config = dict(
    num_hidden_layers=16,
    hidden_size=64,
    num_attention_heads=2,
    num_key_value_heads=2,
    head_dim=32,
    intermediate_size=192,
    vocab_size=19455,
    hidden_act='geglu',
    norm='rmsnorm',
    norm_place='pre',
    norm_eps=1e-06,
    positions='rope',
    rope_theta=10000.0,
    rope_fraction=1.0,
    qk_norm=False,
    attn_scale=0.177,
    bias='none',
    tie_word_embeddings=True,
    parallel_block=False,
    init='trunc',
    init_std_qkv=0.0834,
    init_std_o=0.0834,
    init_std_up=0.0834,
    init_std_down=0.0481,
    optimizer='soap_variant',
    learning_rate=0.00701,
    lr_mult_o=1.51,
    beta1=0.95,
    beta2=0.99,
    lr_head=0.0102,
    max_grad_norm=2.0,
    warmup_steps=200,
    schedule='wsd',
    decay_fraction=0.871,
    decay_shape='linear',
    final_lr_fraction=0.0,
    batch_tokens=32768,
    max_seq_len=512,
    doc_mask=True,
    train_tokens=158300000,
    max_steps=4831,
    dataset='wikipedia_en',
)
Each number is 128 + 24 x the weight over its row's rms, rounded and kept within 0 to 255. Layers, rows and columns count from 0. Numbers have three digits each. The size before them is the row's rms in percent of the matrix's.

# q: layer 3 attention query, 64x64, rms 0.204, rows 0-63, columns 0-63
# k: layer 3 attention key, 64x64, rms 0.206, rows 0-63, columns 0-63
# v: layer 3 attention value, 64x64, rms 0.183, rows 0-35, columns 0-63
# o: layer 3 attention output (transposed), 64x64, rms 0.235, rows 0-35, columns 0-63
q0 079:138104121106113137151088146110082136109193148087080164133131142122156116129164131119097124117116139154152114130089152116118133146135100109126159086111116120083119097117146155093104105134107102
k0 109:134141170047146134140094130108140125101133148115138133098108184124144088120168125119141103145132087136137137126143138110136123137172157102136113114148126124122133143087091124084100133092104148
q1 089:115131148162131111110131111146153156178099097140142103125139126143105127145111135166177169136112126121093133160206141144168112111124112109113108122100142113157127137112140088162127135151157158
k1 069:164145109175118129115153135180106129132139148127118131155146049118102148133144104141127156098118158136114140127111091107117147102125094174121154096117139155129114124112169156140146110146159094
q2 084:130091091088133124147119120129069102104159099121092152145131145125141124113175134118051120122142136142123106126133142122136131126101120120120155167152105120084135135160122154069116145120102118
k2 066:145140155106164113151088153089123135102080158092144128109095149096151112127126119109154100139097095113127146121148134117095125169152151112154102153137142106094128146095137136084094144118090148
q3 073:151119141141107129147111124136148150072108171113099120153140121123135102122182139134178116125117141098144105130128125102137153123128145123190121091113103130139167094122190106125123105178134116
k3 092:096133134170105090105090121141136158119088123132132138142192125130113166141131098096127129179096131114117140155109107099131133148134132118085070101110102120130081131121146165126147127124130107
q4 099:123117166117140085100129113166141156165110126126131152144098157152110110121073168123123126175158152129093118116141124151163127133102128146118154147110138110137118086126078134171124160169110128
k4 086:131118115120104139174150114095122123153164151124129090115137144104135142115096159125129131079131142114127114085096151126134174119080098105121147147099118165148141125109102116104081110077159103
q5 096:146132125158121163138112125083082125058113125149133119149126122140148125110151124128119128106104119189123124100098155075136143149109090112143114120139112175092128136122164093099146117123150147
k5 092:109133122104123107160080121142154104140144156104104156141137159114125129114135128134191106168094104107108121144156080077175166121104139152120122140128133138128138148134162111155143134148104084
q6 077:120129151120094098126108125163150150151142077123155136161152164153117118132097127096175102159147149126144115141100102129169124101120106100134156136147142112162113100162096151133097174105105104
k6 092:153131151141127122144091142069105136116093101132129184128127168092164132145101104085118114135131100113115139180136146097138131122155158110088094111123162105104112129136098138105090123126113139
q7 094:119156133107115132151150107158097112079081108129115103107102158137097124122166113170105120121125133142135116125118140092111114129173152114124140123140148127093180163146174135124152069148157131
k7 079:139134133133147141087109101130086139112103133103152137155133120137127134154165122134113163166116144208159148121167169109098101153148151102112108122130110118097110157121154178139117109128114149
q8 094:104099115123135139177119140099150138155108113107118108163162134073117088159145116125137106141110106127114101113172149155126133109135102160157090115070135132145118119157154132134096123116174162
k8 080:119119144126127125133158153125119182144140149132125127148121122120129159104142148115087146123120103078093148118127100186112189170103131176118123136154150113158176125156161107133131098129126110
q9 087:114173105092131113079138142118094092075157159161109138122145135087161113141133093125074114133134116084130135082099139135151156105122110156116115125145138136136131119120105144111153108087125118
k9 138:130123106176103162140163092170162118156127149118128108147154081135105159108117152144120165084162151119101132143139123148115140105087078156115135129122110134159149106156138143161158136134149129
q10 126:122141132128164117116128167154174123168125115158147102131096109127093083181142124131172150131170108132151153145149090158094115112117118133089140133103152110116125129135128098186140150141137115
k10 083:120094128077137115124107169156099125068191124124134125150147105151120150099138104145086136159122113144139131141109150181099139111125150102125129132154139111096144136110120135088093131107163121
q11 103:113128146103140121158108089151111132133133150108090151151188127115102135088128166140124086099110152146123140109132120135142121078130123164124156134130100118143116129182107147122092197138128141
k11 093:150118111151158089141171171118122151096136109104147149143104189138124114150105140133114115122098148127126113168133098117085139133077073151142114131113137139115142099116146100140143126117128185
q12 120:142119125119102141085116148105109107090138162143142147148135141104098126114140166146099130098103104127134109085118128136177162140121093094088132115116160147117101109115148177122113140132143060
k12 106:156147106146083142155127099164119088131114126127130131108175091148151129153114118105144120156118137124090156121132157097112088101080147132146131176139103119151181134134108105140139095108134093
q13 100:105074124114122095072110141093125143166142161105111146084107120120170137148152108176160128108132156122091117132114117147145108139110096150079134126119144129116122134124095168113086111126141118
k13 088:143117125149152123110142113160140118176110135150131089120133110142118149092119127199141160128082140105183111139130165134101093149125088116138165116131138113125171115126108148126175109101127137
q14 099:173125136130120074087146123113108102123090123121104121139121095104135147147180139107112126140156134121116122131120119110109103097136133130158126152159134155143103148157105195126154136101154065
k14 092:151163149132141100152150145081168153148144094119159143113117103123125113120134129103096135122106105138102124119164110149083148132124126138090138111154125144148122122115151142172151110105061070
q15 104:096096143096143085104137143111138119160104124148143138145116126128115172131128116130152121149140153099080145162094104138180155152124151123129142087138087111140073118140100094129123126103175134
k15 101:098062134160142124115130089124111115141177108169122106131131126119098124118106164131107161104089121122150170126109149107095119139127132086118149081141172101157116132132169129121104128107122110
q16 090:126140096153129140106151135148171115159096104145165080121138092154090127136086125156189169148135137124123121133168109149137105105101138127124130174126137132169134144129107105158127158147156119
k16 073:077123113111121148165126113118092118146125138099091144133129148172136153149120140103089139143067138114107083157079134175128149118174126112105128096127106142117125140127131155098145108139133093
q17 063:096084082144136093135159178127117117110121107112078110132130155132138168168144109128130142148142103186133114126132173134146127129128140167137106135155113109132143138146097114078130159091134140
k17 087:144134153157107129104169072138130146158122119142141128120123141094164123136133095159139132099094128087089164179146131154098135141125116118137141148132147138154114156148090117137126129131080189
q18 059:102182147164124159139137117107146108143119122104146138178151123121118124191143135113120119095157136123144095160177157110139130101140090141141112096148130094117168132104129124155128074152127129
k18 084:097093105108090111083144148121086163112117110133114146121121124147102151079124119169134105157191097123121139139151137124115147131091138118104135139134157111122132075141145126121120089133172097
q19 080:113101136153133098115148132129176144156085140136169131123146148140098112124089137153187137142115130128121140137125098144126137159120122134154112111077139138176159098124121088179135125181108127
k19 069:144134135179080158127160091148125115159156133122091103136145134138143123138128156147105167112091158087117108129123118126157157124106111162134096117096128150158138138158132122161163130121177085
q20 073:115152116123125156115126148096138096151132105125092147091095118136186114121115175150134130128159079075127133133099107134116118133119123096115163161134108097114104157139137162074107115118150106
k20 079:145096181108134123126084139108085113111091123149150107106130140118106123137087089084135124113132110124127132154106184119122105122158147113160123141128118103117120112122090120068094106158103146
q21 085:111123098122183115146159137110124134147171126120165110092135150119095193115135151113111111116128144139096127077103121151108145170103130104087133094133115128133125130129101106192130128116105128
k21 086:128164129136120140110142097137141121114148136117122076101110134182154104113137166138111158142130117153154136106147136158137137082066130123153126122171118134137156116161169118175146141158146088
q22 093:138115136114130130125146166109114076074136138127131112163138140151094172122159111104090103117122111172165095091082129110111155120148134126145158149133150118113102138124121147082167126104108148
k22 067:100124131127147089126128166130144131130155108105150169169107159111152103139135140109128105156126129140137170107124148066087069122121156101142163107124179145118120147144088140127120155121114141
q23 100:145163144149165122093129114184148142142167136114161113119117134141086137132122155110138128139143167205115179121131175128094141116140112113102135157143105123088157146134126125114138137110126107
k23 127:159145095108128132121126151122127101107185121103129124135112100128114115156123108151117110109153157150152098100140091189113160089088100098118156136104111139118134102136130155178162133149137165
q24 085:158107106097155124122118125123123076111145164160084092132075124121102119159109107165095137118123079114135120127128133130124130129128115148124170137144122101135085084131118099167145118138070125
k24 113:104123160127132100154123166151145101111110129083090118148147134137102093111151145146104123151115091168167163117101169091105094139121149092152083174132106132119120119131136148104108146117134146
q25 093:131114108199115123143147098118152115161118130095080095117110082150129135165103123136129149105108089098152125125161107147117134149102138141138140131103118129183132106154140135184111144152124147
k25 045:111147142136126176122178083141178138143106173105136109107133154156104114131145128178109174093102122146099104121108105145129147122106125150146139138118121144175137087161130092121153112126127119
q26 097:146139135166132091159126124164132116103133162107118124163133142125112124133086126105123136141155119072186146111144130132146148090129125136172111157131164109132168123139069159106142159119096144
k26 111:136148156106124142153104133130129140141131127082113153098124143123174118137139137123114087128155142122106144120107138097117085100188151126136168131108146099124096140089090138106057095147121137
q27 107:129118144125140106140099148110131111154163133136126098126097111102096141108117151117113121134140142105115184124160162148081133123067121122094109069076104136118112123121076153115134155149124118
k27 117:159108120090121092113133128146121105107146108130135092135123093126143130145145144165130136111109135110129155051095125153148120105117120148145215152137149165138139148136145090147122160139135127
q28 114:125133119176116172164145113099120137134097158090137167092124070116123147140139124147136149110114082146115101103101131107075091150124148078121095108115128105102151129120134131118117098122131142
k28 109:135151136104092139089128110132123084098105136092146124111142160172163101131131123124143138152139130089128076140127112128147139141183143153159148162144129145171185140134151097110133121122097149
q29 125:141168110134123105081126128160107096095070119141106189111145082134129127125155120134143127156132060114117138173120097114104123107126140133142109170129128122143125134126174129114157112150124137
k29 101:133076135114142118118092127130149108141136114085135119132127145095114100115084120081129143142127126181087115144118148143121167123156091107118106102122116126138130189135141181108142138089132166
q30 103:139124132147120174171139133130099169138114142114162122164069126162146143122130146136185090135160114113153133105094150147132141126137136167138182109151138142113098114141115078120115105105124137
k30 104:110135131144133159158159111145125147163157125142137130148151141168112155134124155114131140100110126091085119137110167132174126146110139135139113132133119107145127135144124135093092116232110153
q31 104:139156132154144177156111159108093112108121119099103119167064144132162113118141171131116144144137145129136105153171133130112116143117093123106139137085120100118163121159161112136091100118151095
k31 102:158125147100123108121111081139100165101119151122150096152155079134132143145129096125133099107107095123071149146143146152149165160110152132153108121148106129122152115136145125101121113170142069
v0 093:139184112130156143093134118102118145114120135143146115119108148127093137177147142182145138149136112157187121114151103105179156110090148113121114158137093140124120169106121155132113095104131139
o0 092:121132117155169121137084118146129132139104143138097155078141101153148102101139124118138136176157121144120116116131121151152155120106109113128159141121100110126128122082056167178102132169125119
v1 097:115115110113154146109112132135160192134127101101125116108123120112128097119137146139108165099178097177130138142142122148111125153137110151115141153093111138158164135088169099141084128145162090
o1 102:158093100139142158125101110108122134148148105094098125128082126114113118117145148154133148148128169156139085092126100094145153163125107102094162084120168157155151104164117121153114132149131148
v2 105:103125133117085121144136098126102109133152092147110125173159115146102157098143152142121153134112123133123108092107091092126163099148126165130076118108091088130125158132144132094159110116087162
o2 114:103154126115128129141144096149138137132135116187154114091146134140127162127072109116149124143138122082076149115146119153155152153089129161151150147107180127161117101120104113109105109106163129
v3 089:107119144138109101091137099153142118106106123092152156150143141116098120117122156137134151141134167168157147139142139149163137093101148118144107150115166136138094162145089153154100195159103135
o3 082:169141113103138095092131121123077144107132144099156134129134152151163105123083136112136113154114112116136164157166102168170094149119135103098112089109078131148106114125122114167114143141114113
v4 098:141131167149139134160145139120161184146104133122149133107107158122143148088143106118119125127148113117079143114117149126087120166167071146157147096181151120127142104122168115131147127121163112
o4 103:152141119127118137129154089131199159149135118116114138125097110146055151142159135121119142091179117146123134085131166106122116153126158140139128100142149109129157156118159111115159136130094147
v5 100:121175129112162136131142114122117140128104132193118118130146104174148148094107114116172175144128124126096119145154160100185114089138163127125111134120162155136097138151164151147126131140153146
o5 094:147123124101136134138103104108080075129099161101093132080156095100169146145140131133161124098096112129124149109131110136129146150105153081114101115141112090129122093129107142097101173126120139
v6 100:165126135110124132127106116188125140138104155157138164128093108134118080123160142110126145132159081144131099182164109097139129085119079111118112132112083139114106158117148141122108112136144153
o6 110:143079112116138098132132136137136151157141160132103149115125097138171093093100125155124158105138096112131134099148144106124146126163091112090167108073167095143154117137139154122106141107164106
v7 092:165133116105143139091137102129068102088124166129111131104122114139089113149120130146153166104102129145132112122168106127146119118141142124132125105164196082081149144138108113108117163126146113
o7 098:185155121153150100166169151122114088089165132133147116123130106097141099121133090128148157134134114138157116148171140102156122138120088086142091142126134112102100165108109128099109141125095133
v8 104:138172161108174164116107122110152135140121144154167181137100102160147132105165124116131166101102152128082129119107154141142123114106160114149149146179129136118086106106136111155116105112123128
o8 104:106140132078138113155069118138147127092131157111064140123098119151122125129170129119123106097126093146169140135151129124102134151138157143139123122114138108120134108092161125141077076143094117
v9 098:112139138167129119192089111156162138076085101067153142120150116137168124150109130085099138132125134112131137129110099108129143116165134130098121137110100124162091126146155154120145139107130129
o9 100:102139083082095142092110137109175119118144094119129121095150152121139085152150107145092119140109148123123131104135128140123085160080119116098092119093131108115162124101125156135153085114148111
v10 095:103147104132142143195112127151146116119127169131126117130155148122138153139126110128131159129091128095132166130130142199117175100158131055113109123124143124149155148109124137107134154146150153
o10 078:134119124150095107127152119143109131142105172113115105097151101152116112142172123122124127134117096072158074115162110186137129147138134130079108103153139127094111124145129177108165112147134119
v11 101:134207114148133146164105097147135130094104140098143129109136120155120147137136129145101060161127084097094139123160081096130114141135158136140132124129099152117112138153152131132110123094123143
o11 095:147132117072107146119155152144152138123164140122098182092146099161128101132137110134136125166140111157138128095107113132084121126098130108132145203127130127135115112126110162111166135100133169
v12 102:145149174131133137130121148148150151102164164150126166153119128100163123124095170125156162113136179137147113146089178136098159102141135146132137135158164165135114115112091141134143148095107121
o12 104:149125136129114157138112143127123139125132123121097130119106092136152111158143149130161171111120190088134140154141139105115110140116174152098128116128096086120096117090145097133113070157112074
v13 099:140164153131146120134127153097105083147137171179137109126144175135121145184133141104144109134110121143146159128139162119168116157119118121112129062168128141094124100143128104157098140122120113
o13 105:152130096138126107130139128166129083074123145197102108161125121139129147092143116120094154105152117109141122123096138145113119127129122106184148122144074123132089150109158122117144158160113124
v14 093:108200168117101121134124107152119148136147107135110120148135131132139134106097101091109081133173126116101129095106113120100098110105114154160122109128136160125133102124098165127151142151076089
o14 090:104116101110079116121125129109168154137112104108129121129150136128133122109119147109167149102151156141085142095153142137109095156155192120181134175135101146167125123157132140099101106109142125
v15 097:168163123153164152127123155137142166092141130098158157102147130129145165150141131146124096151175119144130107156133154108078124096159118140106115121133120120116137124150179107137125066168132133
o15 086:149112129134119136082101136113127122169134106127114106128118097116132148186159090132142094105190119095155139104130132079116096147115135097094141123129098160130114129085113161109133108114156157
v16 093:126165121116111137142084150111139124110135163151141141110073141140145061145157123108113112103108117167173139130109107142152111122145115156128116107112088124102115148132193097160135104117112136
o16 103:150110129110140140141094146151132125106159091177132079139100099114141107080109113094084142078094123113100116105140107140107162101106141118135164131148154109124130154125144167116141123091148141
v17 091:104131118129094123108147106148093153142153126091143104123146187122057146151158133111130123152147132141147136126174144144133135164107137127155127149141141125121113195168135114108124120138160085
o17 105:142120133113142061152095091152144134145152123165124143148125117137146129116106150147147135137147132151097138151129180143131112121140126089133125101125142163121094122135068127163181167091129159
v18 092:169095116131130118099065109112107157104145119104143159156104090132129105143168158158090123138138120143148110121187117102099158116115105135125155090147086149130144153115133133158123128128158129
o18 096:120100085146136110135140158108173149170194113131140140114113130141122126114123131180139125092134115108123104110145134157139136112088076165112185133126097138117121120118134118153099135142128174
v19 102:132144087125154102162096098159114128142138120159146130145168084121124119088112159112134139171113102170152135102117129145136131101115102120170143134133130142100149150147100162127155164114186098
o19 102:132122120177103110132092087149137137108129144123099159146105134119129105094134144113179107110093160121113134151160156123160117149077106158142178133141123163150151127156167153108144166124124127
v20 104:138137105120145115091108143154119158116157136101115140109159149132149117164130121114152126162108141094167130146109095126118155162143131097128144072131155111104140107179178120127112079157153093
o20 114:144120120116151085070137137069124101129102094189138171157140088123115157147133125149131112099147105112111116128127119077093113131122103126125100133135144139104093127127153146135170118140111104
v21 105:132112164128135099164131126103147114131113141103160141192121124122109086080111142088159155120113142178148129135125132125105135094095129154142102108136131135142070090106112089154150134142110123
o21 105:140112143087116120150110135148147181103096158094131130164120159072085119150106117087106132103126158114101115157129136157109155172125107146117150134096114091128117129133118099146078112134124134
v22 095:122093119139184161117121152120056129135122139165112149125120088109141142110115160105144098145154153145151151156151170116137133112126131166164138114109142138131093112108143162143165151126143167
o22 114:142164086155130142102124084113098112127129158115158123104101111146127140149151151143113117100119156139092125170098157146146116122139091106140160127135093119121130161129140110098065100121176155
v23 101:115138121155140168144152076105127136187109096113187129111105165125125138126095169142141127121131183130128129121119139119135109108115131063112106132160148154146125111116162107126099114149141105
o23 110:119077126170117097131129100124127122194120122102117124124116149143115115185138121080098129150127106173119120105131155129095154179148110124150109095121119143153110112082154117123132121146138097
v24 113:114124114130102160071126107086128173122136109091115130148137127161122124122173130168110131127193092145141121155150091138082122120155122168129111144147096119116116175120132131095122114146122140
o24 138:119133132108138122107093134121147187161154120145137099110120167120149142152100128135163164156111098117113098072124142089157098106124114118096141100122128149160117146131076104127096108105093134
v25 098:119137132133106131189130100139109085160155141127075121086132116117158140128143140138156113146125115070096156169150133119133130146150169133087115141127114127118100115140173105104125104160147157
o25 108:140126107130135123129163099100139125140154130129076127128161106087161194142172083101110152130104106103126148145092103130128148094158134143137102120119145152147100148140143155117131110078155119
v26 104:138094128126129108169159131109158092128090130096100106093109140159121135148149110133125101104117135093119179095126149158113087162111129139124083105116122117160098135105123128105084149113136078
o26 117:156094122112153126087147105139158129124105132083154110117106162129130140151134128131077145127141132133154081133131131188173137124119127092139096169110156147109176150112141113125160120104095110
v27 102:113117100118123162162138183125146112155124116109123136101139180109108129128139121139127138109141129107149121107149077174110130149107141101126173174163139138105150133148126135155089117157131065
o27 105:103122147153122130090125121124132135159122122123107152176082131117091128105177129146123165175111074144147111147149146131141160144124139103156110098120109144137063114115158165147152138104119127
v28 115:146137130103123119115108156129140142131116125137137101168109090127135137119104136130205122147187146120128103100082143126123110091088151171129131127158143150126128088160093134112139131174110104
o28 116:147104113142118141124118102126124143129063123107158150138141111078149143146133117127161104139088150116172132105150181102143115105135168110177128149098122125124110095122162107134099081113110139
v29 093:126147174142126103165108086159152151117130090118110083116155169140147094128151125150074121144121123149107129109107098137104165138158140127130139129097127108154149150176137165126129098084122127
o29 098:136111162098134143121107160110185138150139124142123122097140151167091151122128151137161128128113164094127169098135102126115105114068140083130099120136181156129128146109104150161126148138151119
v30 103:136137143144122113108111140170110136121135106123096184123128152160178110129154112117143079112129101076162113112119123142140190155138106169115133099080107132128119119097148149127129131102095140
o30 112:135154103109150142073096169124112181116143135142132122143161082162120156136104099155077138089150160142103129126120124150144130112100153130124144121144127125093114143135134131115124071136138079
v31 104:159116084133140085135148113146087100101156151145086149097176139154143114153141117157171117179135104137139124112134125135129131131112128170161120087105109127176135144126080130104112121145126122
o31 108:125123128117118091080151119132121132124128135119111105133137105130129139122137161137136108120144170077154106162140107099142146091092118118136132154123116169066128115130070104114105165088099085
q32 093:156120130170154186137112175132124148129158179107162144155133134104118109125114135130120157106131165159149120088123160161155163136140105092131164121114116136090128125118084129138090137135142157
k32 111:096131090112141137114153114082105095168112146147127093125124127115157123163160111109143137130132093165099173132180149091089103125131130108113124110168096108159150112120145135097127110131140092
q33 072:093099146102148122126105148093138132154084105143110133154109108139139169099121132132130115120157121161119101096123152130159077139145125163097126086178119116159118113150139167084163141105121112
k33 099:139162136148104167127138130128088140146136133103075118124149081112150124159170095128118097136152142088109155155102112131084172161119137155133145184137115124120129130114122113130100097127125085
q34 093:121202158104135171134095152180131089120158116122119094149120115132125112119124141112141139176151138142130146085118132166074136129134150111101132151120146120128126148130064126120147129130131151
k34 084:076119115106123123152148152101129122145125168174113159129137152117101113094121138073184116098125142154146177136109163119114107103109124125113125130143097158152145081103102144109119146128126162
q35 077:155116123096125107103117137107160191154105095096121140124141113131097148090135133127108114130128103097139174139157150143086144128118133137132104162086152163135157131106145157132153112086075140
k35 087:117120100116108160144148131091132089196170137165097143088131116168119135145145137135133129136118140140114129119114121116065135121119063150136180116148136128125155151126097137144113140152150138
q36 106:141119133145146135176145096150099112117134126145141116136126119145147145121080109126112122136128183151083118168093161090097082142108106141132102131162114089145089121143131113106121116143189117
k36 107:128108149162081144084110119146122134096118083140131103166094094090131132118140100139122157118107130152143079107121099111189157156104148115101139140132127098092122151140122124120134095103102114
q37 103:109134148093085157143127152108152143156086126125169153110085113081156094120127125120123125102156100158155099105151136138145120144105161136108143146147157144114128080101125146097099158150162117
k37 116:099148169080102144137178124085086160163112162102124110136148140092101130107148126111136106108132150140136144143107127118091109149123114134136150143126109117176138117097110157073112108133089131
q38 098:130114126129126124149140116142132128101135134147139132120153146137120130111121116085115103098132125119146145117114200131116093110184130129132153140136139127140130150129079181073122126082144204
k38 074:138139123085117140130093171093086139088157075153130177159128131138129122124155135121158111121092169149129143094145133145138113138160136112128157073142118107087110122123118084122114135135106129
q39 125:115140109134124153151148128121087092135154121146156102087134130134130131131105124106113143111134125182113112128100158081149077123166106099131134148161161119120112134160145167097112116101192141
k39 098:145126148119077187139120152112106071121109129106162103147137155127107124095187124112158120129135166147149111112098127074124135128105106126114135112149118120098131130101148111080130089121128128
q40 087:087155110114148121140094170140159151124155108153149162123131125146150118081116153069137131138149105150133148080144116139157137087110140122105156150125139125101126127099063164150136111131117136
k40 085:148153142126121174150113134108139113125105083121164116115112105146113167129135160124151082140158188098120137135118147099070144127117134146123117112152131131082106128103108097140088146164096137
q41 130:109136112148126189142148161145123129117114149131139134133077114104124142106120151144145182105115142154139092062129177134173123118160131140117187095132140120113125137119119126148088124131148117
k41 122:139142094146114120129173127125130138155157135103133133131097100187113177178140152146146107056175140110091162128141137115091140154118127144134119131127105111126128130118107160145095127153117149
q42 129:115156136110113183112148183117134136125113154139102105178097140125038125113135150150117117133132137124153102113128142105140123092107117117126160121109110132107141084131119120162120102130094098
k42 134:155151133081130073131157087138155107175102113092077113116115109164148144134132165104118131090150103126144127101134127133091110127161125152158147102133148081146128124131162141100121113120143125
q43 103:126179112162150084126126135122157107162169144124082119128143141132097161113156130120121117110137094071126170119113142121109154127157113133172168152129094152102138175115106133141118133132115157
k43 109:111134105115164093155132145128167122127141109171115163090121132183146130134123125153154121119103105074105114115138104170117158085139111125131118100136153157130160118104124098145144122111192123
q44 116:109157126134124135118183119114091051101151125117144132082109126163141129151136117168104116133125152157150139133112166114101062129140114151133102140130127109119131151135127122112152106107147176
k44 121:104131100098122148069133115155132087108127136117098133112096164132113118119155157136116144141133152174175118128121144150087113168148141119128164119151058156094158103142128122129131142145121109
q45 117:147091130118128113134139138130134179108136136067114160179132169126123149104154142118147095139124146130128067121129144149133139147136097148127150086107093111126137103131132109145114161189099106
k45 114:157102120151157110105126084109119163150127136129116122149141080156169117178144129114112108132117140089127166118141116125114129097110188143124115125093168135116098115125129143165078145124112168
q46 118:137171123131156116092110104104099097155135169159147105114147135135127148152135108120146114082134080096113135118095147120121127097100103120181112114108157107102092119081169139117121123102154131
k46 121:095090147108151127147132143159177128142105167150107123125106106159094092105140128125122129102124082126107090129131156145111140099116078146137146155145144115103173122084138147091126107091113109
q47 136:123116163132118163103100108116124125107121079084156123160123116118148121122149126101100162178101161175114101119149108159134122142121171109105089112137131147094155102149144102150145094135158114
k47 114:127155159115116211141116127091136144163102157181177106178134130139115157124129149086090100142153128152101163139150139124127137141122118132139121105117156122140109117090121107129130127149118120
q48 091:135140106143120076101164080137181134141138115158154143091128112146102131151147093106096123108132055118133171109102100151116156141107144093124113145100150132118115141118135115142124121157102131
k48 085:128110137110157135126117128094157137120122123144137112110080143124084131137119164129154162141110125127129079134161165117168091102132166115143099076143147123178143119133144163144157159094147162
q49 078:153176142126110157144128152126116122103150145091162131135166125144103076106112146126147114137138114177151102089132122158120114137145130113131167141132106128117143108148072094115104177115128180
k49 095:113157104099136122124149129084108126164138164150121131163140146130145170112159106106144104131119135153130185115153207093116104106124117154139112116150112139169131117113136121099119124095167130
q50 087:150143123143109141131136120159058114107137119114140087114152153116132106157113136106113139138091166145094115150162115125098157113141140084186110129088132139096128149141150080138089136114141119
k50 084:112152150099158156100108136141150128105123129166166136099104161137090097038087133129109136144119103137132152123136131114132091139120138098129131124164139107155149134150157110123158160165131129
q51 097:132170165133131158138141161151160141126135116132139131123141122121103103131132134099106136136163101180144132085104144134135166117171160052116127152134117111090133138119101170137151141095130163
k51 086:122147155106136127141137155078100103169157127137140113091172153157147121112133122128134092147100125151115205138142156113124111097149134138121115114175120149170124099082120150126145125126155112
q52 085:135146093127139088137152145115118115125119104147100128148124127123100128132150191152172145113168133097126158149123097096088114124110094160109128113106100117159133102119111127144158107185110082
k52 065:140134113159143105137123084131165146105146116145127106124109100157100139181135132162088136142112091089097083137107104095124163095127116148129161154114143152114145148167131138158112135156157094
q53 101:152141124109127162155107165164150128109165120219112105130075155133111114101142122145137168102149145146105119111123130140103109121127136147109162085143122159123155104121089139140124123133150129
k53 131:175117099115140167130114163168114154109161116167179153097159102147165122148108137171152147133152144132105103111127137098144104114108120131125149143119123102121089140117109166157127134175143117
q54 091:156140115110154124123115113114114091103153112172075148111141144143167126125092134115133097114112164162127112087125177108112100122114098172142114134120085127148116100166114158147149097132138160
k54 128:164106123111107177093125151158130139122095110150118092167098110154111102148165124139146130146139117116151141119120104148123157155103138155072163142110113173119101103138136101168145144150094104
q55 103:136130115162105147174194131110088084103127157116134125137075102108086128116145154138122131117151138129146150068099153115134104124137072122151144157131096118131143117125134127134116144115134094
k55 089:133124112120103087138134085141160174161102144125106107133090123184099117149134124104096134094123111114095111133117094142117133156139126137132142091139160142156152163163164164128169103124130097
q56 106:111168105174109156111189156105115092136159156139124105109106109121108151144172132155119164089152101126113128119096136100100114103105100129123166156130127165123096137114106120143129101096132137
k56 092:122123125142147128162161092153157125148117139166135102122124104183134115138112140144093144099138132112089067152144099147133166125127092130130134131114156178147179149138139138140150108130168094
q57 095:139115099173121162114171111114101112130121142178123109122152128109145150132115139139158160087160130088140158114113150125089085109141077138180115151106095138176130113136138144129136115117131148
k57 081:121105101138119104099144136170150179141116150146109091145100146161127089121109102133107159133097079142098107128139100145177133128128094135110121133111145150153158141165155139150176128124152101
q58 104:095103150115122164157149151122148135151106099120140126174112109130091124093086170135160144123130166126139075124141140122165124122115146105107119138121136117167166080113105146122151113124082091
k58 108:125144139129091101104151100109129118137134116101115119156130113106120160130134150094136121099123144130137125116117113129135076168140146152129159098099147089146086181178128117084139130108086075
q59 113:124160149109148131128123144160127136131108122123069153168126134149141124119145084112107107119099129086096148117151089115103126139071170125140142163129077123149072128141098113115109126120096114
k59 104:146131143136125081121116097165159114171145114124114137067131117101158130130127168114127115170128158133136103141150115114149169137108105090088147140091153090190136104128131115153113115122135122
q60 115:157111136109110181095148172128123148127103142112152135106106135116154082137126112168114121121162141159150097163134136105092141143078128136102178116132104133115137123091145110143082108162107121
k60 117:118117156125166162136172093122109113159132120160147120103114113136158135145137157176093110109182110125115149152100146098106132125117101105149149130152095124148120134133096173119107143162132183
q61 118:136121148141126103162131106119113150108109120104090101136125145115140112083116118166140144119101111144101142088137094152157151085128158136159077114138135120112070075141106093147135131092114112
k61 135:126148131169143109126136118161128149140084112134128113120130122161158155121112131079126162132118128142092120184153153113159146149104147152170107128102153072101089125102148166121137090122111110
q62 113:104122108100120104113137135108116087156144110076127127141124130159115121137148135123100126156085106156105118154126106091142168134152116117071101119129188126142165141183172148129113121128140120
k62 115:136131119118146191119117073083092080103118150102152176160132147109105165095125110109135161143125169140144106129124096120152089127116135135131116097136139144133101126131151106119142106086135127
q63 118:112144138148141072121133114135154152171096142102159135133139143128098169137144136126128150129177095119139183093146141145085142126153113107169122144109133167160155130143157144117124114157081119
k63 123:130144081123133143171134137114142166120137094155169134132129147134135132109105120109098119162054130122133152120145148148167108074108103140107152124135132147144130173150106085169139110112115145
v32 104:123149083130150127180114113167120126133135137142140145156158129115167129109092174142158153154135145149124131152099122164136115096128096102135108159102130066135133170111124094123149136138168160
o32 091:139072103111138129127108096130125100158107132086153147094129138107108110154117093087143135061118131137159095175119112109126127128132142094136139136129139148136116091164100136109106183124150112
v33 106:145091112125146107081094102122163087133135131125142125159076093089127138123126181110140093099136160155161126098118122113134149160133140100090113169126118139106134155126144098146157131115117157
o33 102:140130134117113161098129141112117122150126144076140166125138154119171102107126080136108139132128076104111125094151135111138141121127098065091135152124113150142139132156174128107124105073149100
v34 094:139152127143084146126083131148164174096129116101114123115130145090114120122108131132167162159112117125087094083138131117104142165133076120114099130153137129091167134131112115116112073133131108
o34 093:128101157130110116096110171136134170116112143112139175150167143105132085088127146132118133126123143109130163170119106140171131124146149132162145132131122095175070130127156145125107099169152127
v35 093:099134119138132152122119099129131174102123184124135115115147129095149135127135103133169129181076134157106089118110166147133120080164086158139147166135134174140121136158124155120124109134127138
o35 079:131109135119105127108096122149132144147183131117119131120124115143118146158096126109072114122140167109109142102096107129097110150123177128119142124111099093137105130064111144108082103151174097